python train.py --activation="squared_relu" --norm_eps=1e-05 --attn_scale=0.179 --init_std_o=0.0 --final_lr_fraction=0.0 --train_tokens=194500000
Each number is 500 + 40 x the weight over its row's rms, rounded and kept within 0 to 999. Layers, rows and columns count from 0. Numbers have three digits each. The size before them is the row's rms in percent of the matrix's.

# layer 4 attention query, 128x128, rms 0.104, rows 69-123, columns 0-127
097:518436538418480491561485485496504569505464561515499506495519450483482460505458555473457504400502438512496433479581538539459459449568484474481534566416510525512518494510515462524544496456556407484527544470566456485536452506443584534523528500493551520488459583450519515458459487546564498457531514509491491522535432439473576530507468487518454523531545446506508557540458497491458503541481
095:482511559472428456575538455415484471518510512520536473501517522448463525520555434424478588470533514511524487582474512496502483494442458452535506552528473520519526459439516435573502454485527529524438526519504438548424554484439472520479530534584514529491475477461542485499451562491505569543503473513576508525454431509493517513567401522506552487471531472480528524433503532533508470492449
114:513409566418543474377392552429505570515463550453519582528445511507532531530452546546507544535556495521477495499470440516488515394487559497537445484523535570520494498513504490505498533498512471494549531513526482481494493485435433466494486431536521463466448504527523526459490448518521485503496535570569459499511528503522495439507507550485423517549527498497507531507518446556554507487508
093:568459520529578518505501457453503557536550560448464519492500481518445506437532490489540561466507500551509517526455573462499511490542502553460471493395550487511436524498461562483463538458529606472497497500492455514484472495544482462507501516424472515501518409490480487449608482502466529521572455528393526534531557459476508504443488512530432537526451531535501466527575481494483455502520
081:458488578442575540496485545501413550494491473452532488519512549482512528528497529523538495444519504495555556498413474501408519477520472510459494462515464466471458513522536455472528566492514501590536494547525503524464491470460472517490587543502503424488516481399564535533506466415471494503532572473471483568522441512536496436511508529509566522438482474488525525542505531490559442396500
095:493472482502573379489453513457508472524424512559559474546555511376505506513433451498506524503516456463487500536549512476597503519493541450536446487519551538514486552465504452484499392521475487502540520523524479499423525495544511477554515463566462548469409490498532503485508532435480486479455532538582600457503500519539490487474520486447514477496515559485513495464498533526547455499467
097:574472531535486500504513517516526551489477492477490459506477407573527482452479519550487485538507441473498497504438512504480494483457410505475453608460508506441535526563532462516511573439488553578480479531552532431481515535516598495504523473527546435440506526518499495500509413490521518486480585448500519557501467551504517558484500504476420497515489460578534468496444490506524545407439
100:535532471648513510507483588481452550533504480604483508460545538459547579503486476448489493526473509517486473485522558455456476451489526489447515452512500533499558465462471534522460544480471489490480516467523467469478537487525501460495488496515531540432382518504449506564453491516454543555485513456507541448427508573514504536420570488538475506468531514518579465519536439519451465525465
090:582419563602482457467466486513546541575489479495515536505518526446524515507503413512461531495519522464536445572494403510557495501456486476464411483534456530515477499516505546480459507459457514589484466491481520515463546440527551555462532452505441573489468535527446488497444520459468612528510520453503501451477429500497508459446533439524517507520536521510484480487483511559523558471489
092:539492494524558480569434450503435538463514503486496504537448515472524487491486404511490470505540521533506498555482434564480476466522503516515563500430481502556442476508442505495502422494460526528495451581477427511534509429491441476605528561494482509453495581467578488541535562570481445501449554515487442446553522482492484462515500471549493532501597528513546493488469529519474503457434
106:503504470549484499513495480501548498434527436463589499436464455556537528557562556572565500486452467477451575434509490483526471483537464494429498521446470426570549520540514490535539461532476586521535497477495554466517477499442514523523515516512478472481542527502551514454530492448485542456367525508437405500488509514503529530560538511427497488555471505450474489504510507472460456556478
080:520565485508421547511509503395504523481527463481476551569519518538403478460509456484533503476484541524457500493507490508528457484475478444472506550449462464590480460587557483513532501517424421554536511538534503531529519503502485559489563504460530469509516507475491399454496484490439484500518507499469501481474467554552534517517498492480565446538532407544519523471490585460529399434514
088:556473496543448578434441485374510468487465525462570516442558514520514596476497468455514553512562510510481473507485485492476510461505472488471546503459546579563451447508525446483557569495480445487579538495462562448465544460447514483564539484484473533503597514498496489533525536539464483476540507477460485490472500463475461459481566483518473548500464468473500520529432538460467577498532
074:492479493508553437466501571516470487489548533518526443533456479415552517555527550428497459528471449419486477458456432532465485485550478496544542456495556532503462535433557540467456486497518514522428496440516484493542450474493589507469504489478445514474492528498501464524517534487531520521474452587557468515478533478485538472465502574479446524475509534479571449565586504404496566564503
090:463478547502515509554460489495503521558488475401503500499531429482429477457443563514500501401518544486470530449500489441536439504542466502498428567529528477599509528522425465508511517495481498538511502522550435524449514461438461514547507511502542484553549522505455548439551443505456567558501558462499478516477518501503570390488469538544550529482522466501494483426482505524514500430556
093:524471452523490485507458451428501402495547459542496525518527514421509561470510471423565515503508505480521532526488516507531536490499498533488553552477522529468490505417458482456508440488480567546528464504467530508495534494492499518479513488490517539435545466470506473529531589440458494566523454501625539496513609428451459523547486485562451508435465523525497396525501496465542457529446
089:508477606478496516510500541476522574503557505429476572482520498522455437544541515441483621509489492476517473499558575486511507512454493450437551564498478467581507515550478460481553439446480465554529527439492501484444462456482480474502468558473507437589461557531518481514480475576558557473510479467462512464465436489497454509511497547523521529516484428536510548512467478507417491482516
089:451513543499426579537464528393542431506493441533570526510462510479450516546536485557535572475534474538589511460467537513430502483423512497509446512500468557511536447496456486524512427566471482581479484563546420475460540529443438498460541589522499436503538534461480461507475529512517548503508491555459463429482522547472506513562478489491478492511504466518468521523513488496519498444522
112:521467492506543517382514556507470593511512459462488491479465511550479527518412501519490534490495464513508514536532491506528489462415473501495548531419488469559453457577490444510469585488497532494535518505470486447601468526534516540499501454448481462523494536498516571396485467534535527513497493382380499445548478507498556486499501530547522525574523497503468500520459529514524507468522
100:552443462508431463523469523538550556470490513501446479507508526555469542493440555484446435521570551462489518495513475474469472529542440400513503511496469492512451456561546457577538517518435524453561480499495471505572461504498488563540495506538470518463517487492566524470515499466459532471499472455445492421497494532570528480458550483528558551536527435444502437503519517572481382453507
100:538469492468599460498432455457510556549467427484450450516467543477496456502524493527470495471541489479492468527479496474544550458519494551496515408413534539446506528547566557460503503465485416489510531510526496515513515483547530475492558451499543540455482450521532548569454455515514401519491469499550488557542542537507510481498509470453489586487454550436509542571541463468497555541418
093:471493584368524478473491557447407497500451495561566516480455537472512518570506451499500578478532551498561476529467442504466435498499527502517471413496467467544515522521491579571462522486509522481494516451464556436430539483475468560550441437482486504519458507531490460411498537529497507550544499541544505504496451572492477510531509482470521563489499474495481507430533508496572511513515
100:464604466495541482419582449510414498442512499481486496500505529463571505530447482511495451504515486554478564456545487469523479513450502483500546558531571524440430526472484504497514519487493542577497422472451530443548538500586524502429483474481530483493446569496490485497531501500455577537471471489465522465558445466471453521491507545557489541529530548486581473453538568503491556538459
099:500501453547494426451550402537429507529477523502446507446514513556532426504492538523511540558493437532457469513469445493566411503514493475536517530458494544560425456538502510530505536445542543527479490537508495534513526496413466495450431416435536557521440542560528596527513475529466519519511532495461522472513458521556547499496438493469464525507482477504484518452504575529508445549542
113:522552546472441507545485505505547461459537520475541563524528500418479437466497548493498495521444506524545522438517521484523455452498590546537526558446524517492526516504499585500601516537563461459533402494533482483422537477448533427422505436509499508471561500513520512514511439518446513519501446516531535474494421448483502541489466503503485567501468503491490425483542397493462545505545
111:504481477419474466552576551452463393533481520561527476481564481467505455483501559477504537469533506520477583476504531526582465457492541570521438465506524480484513494394486472490521472467475538512492517441573502524464477512490510509459516443528490485518513447537491537492410531578559454518502434485490560476480582498476467565494516477545574519492491504498527487513588445467428507543521
102:436481453546571514520549491604445467487504538451522485439474495486506525431468482510513489468510480572465521514503529498495514482472507469491524592441495485436532469445502500456492565544485528526480460484534451461531512547558487554457410567525560493461464502484572554463504484579487503485524482445467462510550572474475448524593475488599466481495536500532534496450501558464431526499542
112:497436539492543510445387570473481545529437445507559510504551459461525404483474496450548505503541489492488506482502533513504463539467479506423444485482504470515557434551522507499520437550505476510484535533512440446524496517430504517510504471533481568464542591518505561475487467478505487467533486563456492478476556493465551461442487543526438484593523578533489528523507524519552409433520
121:499540449412438494515529524437513541545437554559553513505519478512510455428487480540521506525452500537538563529547514405488549422466481500500500481490466475412522477484486471529499558481463499594524506540533525514516492497422504495506563426522486516469472559523601499547421486471543571508522488461544484530499471436543450506519473516497477496505483598518525516497430532465503420474469
113:476467519479526477551523498454436491517554458432441561506462558451482582576534558485504580518503519415538511517495511496456524519484433470431463597519533465470491491545529486537521425470530486429469484430499543520519518558514507489570485450467507398517553514459509496504542489609436489594529532526480511439496434479473438488498487515508545513501466487537486518478473528502508485515511
097:496530506442484418543507518492561514511523464461482513498505446473550568534468521506487522524534406598539486502512469514448592461499499454454449556536487433490499488514511467515434487509478455576497554452555442534549517432501426463525469514514518462520461531525546548424476477440511531406549522539435446443477483482520505541470526498484551560438502544490508573540495552530507517488525
108:464394443468451491496448485491489465491560470504432517473481540492458485482477496486475501476488414477545510451551591495572525479602504496504518517476494456550450521456531516479523583548519468490521547546432489443541493420434529451540517476511522490496415521457526520484465527522460426451483536488450537508460478493559539523475537542551525542484514556592491525542531507549515447464452
125:543420503517531486491484525480548503497492433533504524557515516477465438568530565477526481481517484478545526455485566468437515494562473495513410522524527479509504491584498578467395530483472536460439492454536394546558535521474496517418501499530465562497538501518458506552563500495489522480484543496493451478485456495540566441505488472490547496467406469532428536540486462444437527523548
112:523577538518497505526497545500491477449505533521465474508477491479476526449420472507494466545524566447510558561542441578432460558498441550513500486535538476521458522477532519527441459457573459495498493503394601467577489481565484464496510536444526464475527511506495543508485564536514508548519551508500492400547475483468491512562524491451515487602468488496511526417452464494462532503441
110:610459575563518593540526516509447482531520428498579522492496445455527443401498498525485557562497465487477567529487472443521525501562536462511478544467452477515489436523480504427520492507513536426540471492518503511512542440470518480489535550466473494443453573504528483517434428450516539502544513523514540532490535499464550515422454491539491521517507515442444501422504573515486509494474
110:585580534502437515463466497542528526545527446535537574425503427538533524495497452492557549521494520545522508533454443454486513489464498463520582494535587449481462491470531507483524512540476446575514396431490466502534560512472408527495468469506517516461462514433501554510489544514439524495567478495495418502530434527465489492459521479486471529486487470480473498512540442570486460555550
108:432502498525378474473495491547575558525551562527551500544467524442455414526409449554509446491524546499522443514494476485456544535487467600508536475508541547454518438496543480513463459493494557472558458426520536486506419563471524534527518483509518446497476484488536497529535469533558439477471535539451479536503485506434571451476486547535491504530463505426497513516492533475463520539489
114:586429460436493464494450511546525539564580468448513493499545400494581484482543432475472480543514495486435479466521479479471440476483497501565505500479515519487482561561418462521470527482501520461541511553529400574517534491529550500452507479492518501544452464501518515485483469458489544580476571513477493513448524477586574506506510546505417510534468515451513453573457515485492497479539
115:483502515473487429481534535543504528542437478537501519476497437460456517502473419509484552522474532467486520473565469517502547500470477405547437493496459489516495512452492585433457490486459533595500548535501476463535528489542499474549457468499540528502494485502478510513598511440539526428539456535515507516436555542526493437537512370552481495409528452520577509502528427519478491540537
116:505518493522514511459484549517550420511479495482498559480531516472503505440473466539486588431536543505473527501574554523485533540482515535545489495494444480474491427468564384480484500558532430509538474598528528542505568560501533478417472474490486437513512498487499491536447456550519517442411468508547524448453588485492485491489495510529532488388555507514522478464474446517522441464489
102:476530496482426497506476446527482538450500509502489524434510487483477475511459444477422527521449532521496493541448503490486513570445528446475517520472548480596464559551519529492569564553552463482551458464543514489493524505407448438532507407535443521519509481524499489502455472630529516450476460539472546522577430531580496528497466521489535470498499542452511500521514530454480435451546
122:564528451440486450506493481430445593488463535540495502445457494475502566496455543482501487559408498444468539489522589579438405442474494552581497521544508469525449490498565481485542458421493543481446481591527512531489505494436499525487550529551481481550483529493530528542522530465504547526538544531554491460514505447539487531452473493507467503567444480493487506441518526512444503492518
100:510536454536498564405508482538458521482479430416506484447464454611530445470508440516577505528532470450480511508560590469464466499468447505536485507542529469550506497514509482568498452540487532480421485530504493502501474478537518523505502447546551483562519498504509466541480495467551516496595500553552512481545469488465542470536457509626500463522453448517473539471535513565478467434525
106:488543495490535484505530529478409549521503481496545482501523501512420504455422525518545408513465451451463511479469508494466515582573501430496475523545480521476536505573588426501530512551565451606448460411455481437436440456512545526457537490482507491530507600502544492483492515531499554507445563474515474520517459560516463512547513513537478486488531456531468501496556516463476505529472
116:477544506468499544506454565543486482492439427584555547542544512540512571523444534511516491455485479502490553546548458471573513508477391469561488471523466471519476511552481442477484475496522468482539459459474487546451480471466442491450476547486509583548445505570464515485570408506515532487434531485496477556488466548482434435559439506517487515518511507480408488476518523512568526479543
109:494543570502457455517510510471498475481539632522523440498523486454478509451582408486481494469520496495449498516516569502462510575529449523487542460515508425413514455556493486513508586487438549500542537546469461465453486516499462552536516514530475515469497536500481549471503466453505470544552557519530485425540515537567501506508463487494529565508526523464455463460442551473405443467556
109:565517561553497446416516451499503545516386486532435492500497455518460515475475455463474444482500469437442456464496554437451511518547556506580486462449586520556444447479518536488509523532474467533530504532517470515516518488464449444469531582515501474489476531463481515578476487510520583477511504475536466526496559500549531445596575501567509504523456454485533481559477521486515552506476
107:557473549472517486439473524472521497548567561585513490538572531507484493453508490460563544490577446447451512510522591503517514534475542464540561543520439571460523553515443520508514503488452491539508548480444488473539466547490525439493477468508569503537452511466503543478488446483511487454488454503487479483430405580516497551470483483471438478493476504507475454528400496572478439562531
106:605484582539485527584482470478427485534433494508499454503503512477544493505445485471471464492468515511460458519449512568468533591473469560456422536510414473542449529508527542501455497585512540525508491481536391493550526519554560446523495435542502446485432527418480476536442519451536477515451502547479510483499526445503520515547519507509503494477490470489496484529521539492561523553568
110:536440342480529464485521518491462521472416437502494522479429521537548524478489490490537550497470550434482509477515514518516528522513513478479523482477519564466533506522464478514497441530378473474550473537522492435574526526464486507528485543477506436518454524514494583509487561407477538468476516506470524492575469455503542516495521517489541615462495485556457521527561502537441484460481
100:597506592618552480498511503575527467547476543466469545516427533528461505481505459517478440426504522451433493517490426525456533443493465525458550468537503468523466570505458566446501504499517517558466504515495523453525512546448566525474476483461489525530490528471515520476476420562509541557583451516447569430455524475516520550512533455502495489479499501482495434492487559463502467458507
115:492473533484408533529425464451523484541446495426490497573446480510504530460466576474559459472502540480492520487495477489459440561483475486560475494475479488510514568473411476501527485517424535485467495414479527471509522500550478542463473556506479479530553486519505468510528502495512595543541524441559570511602532553458508581485496532501491462483471499500486562486575528480477566508400
117:493556532492528519488403517458524537461485539530535509452582518520549529472479536563415481464534505569436480490443554474530524558519482476445583467482454517466550482491485430419493477441491571466535430492512519429484493509457473483536529504481480512452497556522546494516473489575468467550541551481544506551520543445472521460517481544501508436467560470460551491543476559509451500406511
100:547559509495475598416523469498491616517433456415470512531480536525460503481541394501485522580495497491481521408445467475446535525482536554534469455461470487504475483550544540465533479538479539536566494497512510472491473554498392508496453514516498513547497548460460471488576467490550531592449492509439518472492494487482502520443486526486524512518522542508545444514462459492483532562511
113:535531496475501510544561555554506452541521571547470404467535442452508521528511471511439489500437526461495495458488490427539514543576447495518477462536497526534504527441465455445510477464474478483455513518433507598507548510502515514489407547446495496507379551513519507509546487523464500485520465480458505460546527569475518570513437455577536574473527474479476528561566496447481498485499
# layer 4 attention key, 128x128, rms 0.0998, rows 69-122, columns 0-127
084:507499451501488493475523429506515482538528495499476435563476513448433495516445534493490491483440539563494539546415511545555531475487520458492491552424477486426497513505557528570563578503528530445434418493515543582483496532494419484504522456468477504487500516449513463512468485522503523414543449553442526464527545512484474516427515529567502519595480525508413470480492469511457544570482
081:512506390521438459453569503528444446539460516486467479428526449523512504548509456479507462444531470553493536509470484482517482523494484543445511496517476479501492511445527577495536478498530595471511465509521535488539546497462523555475511449542510512586525488477498465449475561549540418433480455459489472443479449420503523507454490580549572495547485604523501486486543522509472496595537
083:496521512527477518509523519462475518484471519478541505510550502566536509503554554410507475492479479509535522420395508510543519522553493614503469536434500465484512464511505380479526518483502453493530463483576468457496494495491565529510586496519490444525490480525542478509474506524471447406507506523544461605371494474530481475481488439451444511468463510500509554569511494488570473494507
085:485458557448511509549500501471554499541482512483554546544491493519477491485560542535537494482493573504475510504540472505468552516529446487477478511489492563542502473507523473487413472529564396538492529429469462498462434475471584494526520497486483526518474549461534557581498502517431519485566528560518514584456534493466534517528462442500460522452492390501408522459489476510535463383540
100:548459515494532490504474521484553508561431537501543552532556492487525542472496591574485534424421526475544543520440524451533469446574537508508499474566437454529484480406490511509495460508471455570517524480509494432434461526465459513412454460524483461536504519450539443482525556563480559446556432507542482503449500510523464549530499494549516504499486510507478493509530503504509422443578
086:586462450550555485481470494523453568508478490463496568404528512529492564492526533501516496464475537528482517488579551538543440556483512482467517426517455504491453493492471498529434514490518502500500506439464536486552503490453446520491521481549485540518473518505591488437503490538478436493511468466510442409474489439592487488479554485552532492561491584543519469439537587469501413530462
096:419525462544424540466586418572545555492488497517537518567440488521428457442477506552477525466512542498497472485543441502542493465495502545480475520507506481472454439547415514452547523563503473458525497471526498476586510546492467533459561457525527484452545534487539536489502525481497585520537443533416505518415506485454544527469512432448479450506519503482465536533554469497555521539466
093:495505514469472497539521527527461462523503501521549580560505588477514572552491440503543499426523498590553506501442448472502435469557491528483492504531476459520546527493475453509476407508501449456512508473506477450502553503551508488480479577565441494542492497451482505474475473518465513498442517496490498468427482536505548539556576430539541447447541490473550452581523488492410505504395
102:445581488553518499471439479573371521468545514431550488498498490583536519576495506484549469472485508491499487483486446491469570506479479493459506485499438485498536510557545465431479491461500508566517539466480512487575510453530454580525478531431510517492490545532416541423477478477505499500493581485442458555557503521536487468515462587481538445476541450469535555502451541509482488498459
126:520461513556560484509492524529477563525527491471461448474559488526445556512522475440483482553513533430538454512506491531438566557564467424482531516471502526519441499503460439501534426456534496539496541553460515497519462500537506532564518508452501488440460542459412459522480566461469579507539494494575474484499485461558493488491450589512514556539523482430450525533429488539522419455452
131:523573474436467536528516471501554558478513470484529492524435514511517456493436484557464540486507515500457466482560482525468497462406493504566508533539460442530555475527483562566534601498418511514435419517506544511513457475516484536448588469506496471497467491532470510513572446425507520522428474527473490491498512538525534544395553443420505460529513510525465486509539483536462568504528
073:491497501482626530483480488504486452468501469545502492472557546406530502503477559513473456483531487432564582545520456469536492520494493462550534397505560523516487547521448569493424556486536490448512554459464522527418546467555487430533432504503462508535483491516489545538577420534547522572522500477472480496471500566516461448469481494547504491515501479448483535425529472457507536497501
086:457557441551581547495490444531441511465539480526504527526536491459470496502550616478438515547451504441519535509563517410535497530576468536501587510495491514539499555465491543474455474513502460464502492474440495497499480457499442518443461513496385508549452469499525572442528507564545497541572455464562525498487456481471495536505493517440510454494488492477525441422506540505527467524454
087:556559518436505517528469453429498515458490457570544409463480485507516544485487495502494443475521541651502505537560487520445541540502507527453520544530514464487467520403489537541423487453506519483496539568503532507480534505501551503513542503455523495447473513580534506517479543450435463505533509490416536517542429493530508533532522464498561467415518459496508522427427458478541493516491
094:465570449551401565583516402537494493477431413465491511500461473548507440501528500457550522519490474527462511488485486501537523528480539486517514501455455468474505554558551493492536505500449469494481441566549540475532560516538507522459494456525498485574532436477557459510478580510476481446441472526462578497531502425446519530403553485494518472568528528532460479544482546504493487480456
089:504483475458619564469491498482500471513461529497531508443574501421520467579499525483506426505493509473493486526505468501430491504470528611491530419561501525534468525483479515529445486532494516484525550486444490485518505510517453491398525515564538526526491438525563480451465467521438514561508493512488476452463422585521407497572567544513485478494464496482515548434497493474503455520571
089:512499532479450487467523575516563447448446555514478547546518507570479582486460443453510478478479472556487502462470540557462533439475475445494534565443452533517458392508527496562542495471558474544586485505469507490488487497445512525568523501466547486503523482511477514504478499485481479472500502563427513492515564406556500520472499475538448514453535520472564473565416510561585494521473
086:422556442520410398435567438577453470494511482508554508519407486524538521461497509455559513444492474489447522485521500496497501516434453503455513479457500513466513450528468496505479538500551530545501472482468523515508595505461467528535504477516576493521498476507553533574548488497492501504456525494415520530517499497470542482409518496529530502573537559543418463504480502547544579563520
092:476524578435419569545496513469530552472499544538598513550443390468406549509568412468490522502541475558565491502522490490503527503505483514486436505492489533455533480546552466538517467543493462536461499451578462479495513533536494512492526510504494497463528473492496572506519471483442482513424548489489539494458557521461604489476448514459433494449518464470496489536490522501571556469504
078:519475556463536551561498503533403541517490520471467476476483477446407485516504533481416453564448510492475538496479496505498494508528516502495539516576528471503441577519485553461506465530473560525444546535416459520529530566527474511435478420512481543541515491479520515547464456465537452534552526486512418403547562478540478512527434535453478489498470495524506538453521540420425504531534
091:506504488511551611473535413439476493534412517553490517550556465450499430554486586537464515501478489468478533523477537460536529521566491543566464446567529475448512508491529528465504465510496562511479458526517458487540434482531455433492522550492496438469515532419498496498481497407517536520467487497502498462521467530544512555522457536491461514491407533481448444459523475550501519561583
081:521515431521495404487505431462515539518499479508516480559469496540478495516508537529473516484459450496511500539450460497514510479582545475459423459514480539529573467500522535524504524459525487512550423521545517421514548467500456516479545460525523436468460560480493565507583493506497552469478435534465540428403551454534445628465512489490454503449516572532484491500511513569552529519471
102:564484508529499416487499461564507596489502493495391497532461533459530500449484475468452570446499466447489569512471473494517478447458549511477495469463466536517462506492502479551534552490475558539552458513476542544531546507481489545489398518520537475488496504510440530490500437519485532443498548448591477500495568508488475518544545633542507501507495512512563502445483466463441507517409
123:517504440534500504479512402474457546563470533568534500494333475472542493521535427481495547529520526503533527529506519469504414506465497555510495451496500506493493544479499541553498549542505531481502416482505527485552516507530542552506482451511468535468497499516513521433486465532514513480460466475465510462441439499458568483544534547550536459536479609582485462472475483416451468555500
112:410516498532438520524446488438452499460533514452518512450410470498513501508499517564494483482527537501474473460511530540435501421494445569534508513487492515531528418558463524463526564555470517505451506459509547429509536497474473482513479451573435612542521539597520519465500496542469554476530548526488472567528436479455481502535564526452474539431508521532415468501514512519541533514516
110:486454541400529438457490461476514533453504519460469468482518545456478503462520436465486559507470449485502604500485557552558557474538493561535545505481580529506441542519553536466510526471487551534501458482460480476498547544486411482486535484623530521465522498513553563448523517540453517502484484466469504437487515501486491519532507490504467564453531491545496429528520460392442435498496
101:512438520513469552523484568515481434561406455475447512407516545469582500514503512473499476502503493606494508534526467564501443482471468513486501582482486480501438474482479585482486545464503590503432507515574436498502459526536542558480518508417512526500484575484500546450548499520485504522460497520432502476449524522547506496462552539562478477480410475506497445469476541503502573499534
119:473468572420452471468436536471493512533513494476540501499560500494486478463532422422599502546499506468509505440511491505495556549505515479590504446438519510614439489491559474483468475504457470484517546546530490475538483486472519474540475409531592537460466486510464490452486516464535516484515466549486517523509570458458564438546466513496528458509486468528496538555492537604549474501440
109:543529564475430411400528491452537542520515478555467485470493519489500400497548474517522513615503506576578475520481510408423539419485553427525510524534545542476479514448474569482462528491508492498491472464493529430440527438522485484493494495482539553530489512535516516525504456524477524551597460520525458493496491449493524483510503500467485506482491512565554525506457515482587524508448
100:569476530540494447505512448462474532463547453421483496423486549471507511566493512540553556521498495458473442491531499465497510596523476450438496572552554459506509517586498483525510468499510475520520444498504512481507489520472467561527537438434547412443536512466528584484509581493476510468477477526520473464508491475498409508557439550475491523528583517534460583471445524477473444474542
105:440509525405545447504426448540528457535500461517559448453464505421545521461546504496553529482536451550527447561503503532490523497474483517520541504515445410428494521469475468516487449475517502516483536502554581504486517516510464530582546482525495485537564473460563483479422588537482551488541515496525547406456546439510445522527530561462516527500509521446465554543524535461493474481464
115:439421514509587483460460544507558492485527462557456496455498522483452479498481488597505537583529528494526439445539578539539550510496519525453437479499480519526523474515507508531482585481490498490537507520442524500460499458486589474482502479496516542479459468426521486490420520498478429456491626463474486492465507529477462488450495475495501530526575492557491501580564465580490447518444
122:511479481464555568467549497487542543471464505442506508511481468520527432507525505484570530554521500478488603443456512525441488463546513545446507469536538459438485484531486574496506547481502480394479484449503505499545425493549524477474517440547477462506522467567467494542518517475539463524401533517403513474552474467450587452524505529508528492488500443539514458483538493483525623544499
118:555564543475475511504518490495484557503524495503488527530496465425487590501458466506484537454502493475505557525539468517440522556502487558473468515513538453446462444494535460570465592554542541522533457523543536407511528497440492492420518478472486526456510477448481546502418505515539544528496424538521505533525485524571452465478500521482513394560506471516488471409459439463448525569549
103:512517525506536491550553508492457482604526428543556454498474504471445465509552502535519478526447462534492559460445475486513563409479498499485494544463538490500509512455449505528465474512548544487504390479508463533475507555512555558459541578436467500440536495604550488459481436445513533527560502505542490469556560476436472502452525502550469459514485512525480512423453440519529466552490
101:533593527513432521544502505463519473474491482548551516502473502456460496485531504537519543478465440490481482486535511520510491597445445495429537474530547481496455548433511513481526507502469502615551413404511492473566505452518471517505473533533512494493531502528387468474488503473554475485553516584499484446488482530478465528416549490406581523528484423507483517505565537507455502499487
105:534471538489448485483480510504569492485556526560478451497462419506460484530456477489490456491454575486537491496489455575421522557497415508520565434514565525516465468466563450537464498517489449479486469518492472419593543483521473493506487516525496463468419460541489566543496463519484483455549498509495483519424549467552472493525572593498451547553561511491548546529531492540458531552452
117:544529475511507436522461527543479528487480443411509499500463494480495486467529443424465480523512421483467506516515544506465435429516503508527515483485549550514517517483451546545542447456486602457484492513467438517459543550548442510517447467496485527562402506510518578508495508508518531594453576488483476524493552497535576484465527551478479500526529484477548533522496565456580546541403
109:429493475450539506581532553511506530518515525518524562497510584453458519457470466567482519494453542488489537488539498550537544509547472507481492428490529528480501539452527444460496473477507516573493572438465507596525495478511466512536441494459475500515520420527459464538448589532518508457508553454489512482464523436507505471529539423523549449420516438506518533442490441425524435528573
127:514482468477504477501543489540528464543504529547503538492494492487428548492544508603551530451478535501471506534571530516467519580565511503510516507483504462472529540462550482370435509531506511458500484481515545549458516538559529438438478506480366467544497449455529512431528504551506435415500410495544523541469485535495563498529511522454481481441468530514524464490485472470522430542488
111:526475511496468421499503482583455562489593547500458500492493460493425547552491433513475508521473454490489481530490542549394472478459508532494542566537575550525535491536466568524528516474496432508551457488526450538484472492483513474489455435506460527488420430523475524452487544526514542475481491506487523523507419425541499587564481498465524514459525516575530523541470556534519413476538
115:555514564470556431533501533523507585541515585556524429391386487495476520498533477502505516535489493526504542467550511516421498477393491492550465522522502512566473486456520461504499497455590552426487516507490530551446524466444439539530503490491493508491548484497487511569517446540532529531493485506532490515454424480524472488499459509524537543501474452511518452463503495418565463531440
105:549477492574477540505501494518526529552465411498559468508457478507491430515507475536571539503498464427544479450565516455517400541423433498471523526518521521545498553519442498519505487531570523486434500487462516543447512520476499507456496496482542532549496549473453513531440512539473550484525598430575493513448443488480467492481467501508557426526500494553464548446509552511525421422528
128:503586521455538468414512524514425492492493446522543513439527517485469465435468529469505456472532503470520513513481531468456476578516491493504502493560509496491483455494538508497477449493495452555451523437439489504571507503501540527490562480480512489574539531462455448459527474494562595497450515502431545517426444424486528499592464565576470529474478521568509478541493514494524621518459
119:406549445496511504485480538451546490465446446490533475527524448573458546501474532500553525494466514517510488582460479455559545492528415478501407435542518449487509472545509433523542513504512424538547459516525442607517530571515510442515494544451492553498463502514525493477520428508511463514502469510488432531520536486498563477547476525507506471471488544501407472524489554475578553508567
112:461457525491459455479486562487540516492515565462514460489436457552466519518512472414483454538535557487532536491540564480516601521550498483540542497509589469498499472406434430438448542432503435476528450509415536498499482484552479520478475523468475471545511530519476479485484478472473561563528486498483499491559533520592495628540441531510462524498481553482526492511502488549479472456505
110:452514480504592456438482460541426444520499568463514432556494500483496485546504516538547423494486518520556480429527484512476528582477461538539493452487520495543434420536477497465541497448481537572461501498506536477518503491510397464463429498504500550454490548496469500615484507493509580520483505545509506495496448512456498483602498537530517538502461463543516488516489474499487423596484
104:506474464423472483493460503481502514511575499529509532545476564530543471436484479482526548551570523494489550437446493521594486533549481494535552533479476582512497562440504437488487523520416528516556471479418531489509487521468528481503482474451529489591496448475567519487450406475484543484442447497448489496432491585481454573483508530501543546507500467523502467501399515490560525505526
117:499484524511535560480496439543493504552499539492522516487477479493493514531503546546483452382479554474536485490500518495495529529552513537475489522528502437485538596495566482453484371552568568479448421430514521484472459470571491499486499508514466503577497456416473534532486485537561493534473405477469485531488547393524436565559464525527490504489524492509514491465496470543513471545523
115:516486486511532427542518451560494500505494454479573529580463515492505488521488457602453543411446484456545487402477544487534546441466450455463548523530467538525476555494492548501489500515443464417532465533554523486523556505508512519526542497462534439514411497473520548496487502490474516451445474543491529481562470522493536538424528494475530546465422466546453458456506492592513561491481
120:556543520525464553639507464501490508483515556586548504518423487503505526534518523494467421415517476493567515538516502545414514579489513530453490469533484463475510582455484505468452514550554538539474473468455484426492444547571482465473543476472506478525531560523524481428460468496509522542520442520495529472447519512487448488491544444556502515469466468516464509486506476501439423570488
117:470455532523519491488447459506411496420483542452474493558501552494513541530461591495567485533469546537544509466456533504509497480492449494532480530472470428532465581404513413550543499469491541497537532464542494508509499480483461493459533526484520498446512526506495515483467428468535549493573539424533473491539548436450596493475417560421515481478515589488505465454516494505545520535480
106:546463525462466408578497505497536446500503470522409453428517519532521520546533557446518478549497551553507464446491515429518477527502500460518489503459462506549519546480452459476475482478542492579459542500509439472519555463486537477461464526567476503482369528473503499481489481452480545505546468479544532578522555451462488524562511549552549545545528501550477522556448557521433502447518
109:504558474502483495499537520453522455478527453411508502528567477525500508506458430511508441508511430532476588511503473550429442475371505506527488541527480485529494507563494580492477507556459548511502470556484495533548485519472516425570436515448505529546467516484554436536522503492561493448449499459599490512551503521484492566506502522470455456553487523506465509467529459564472588538455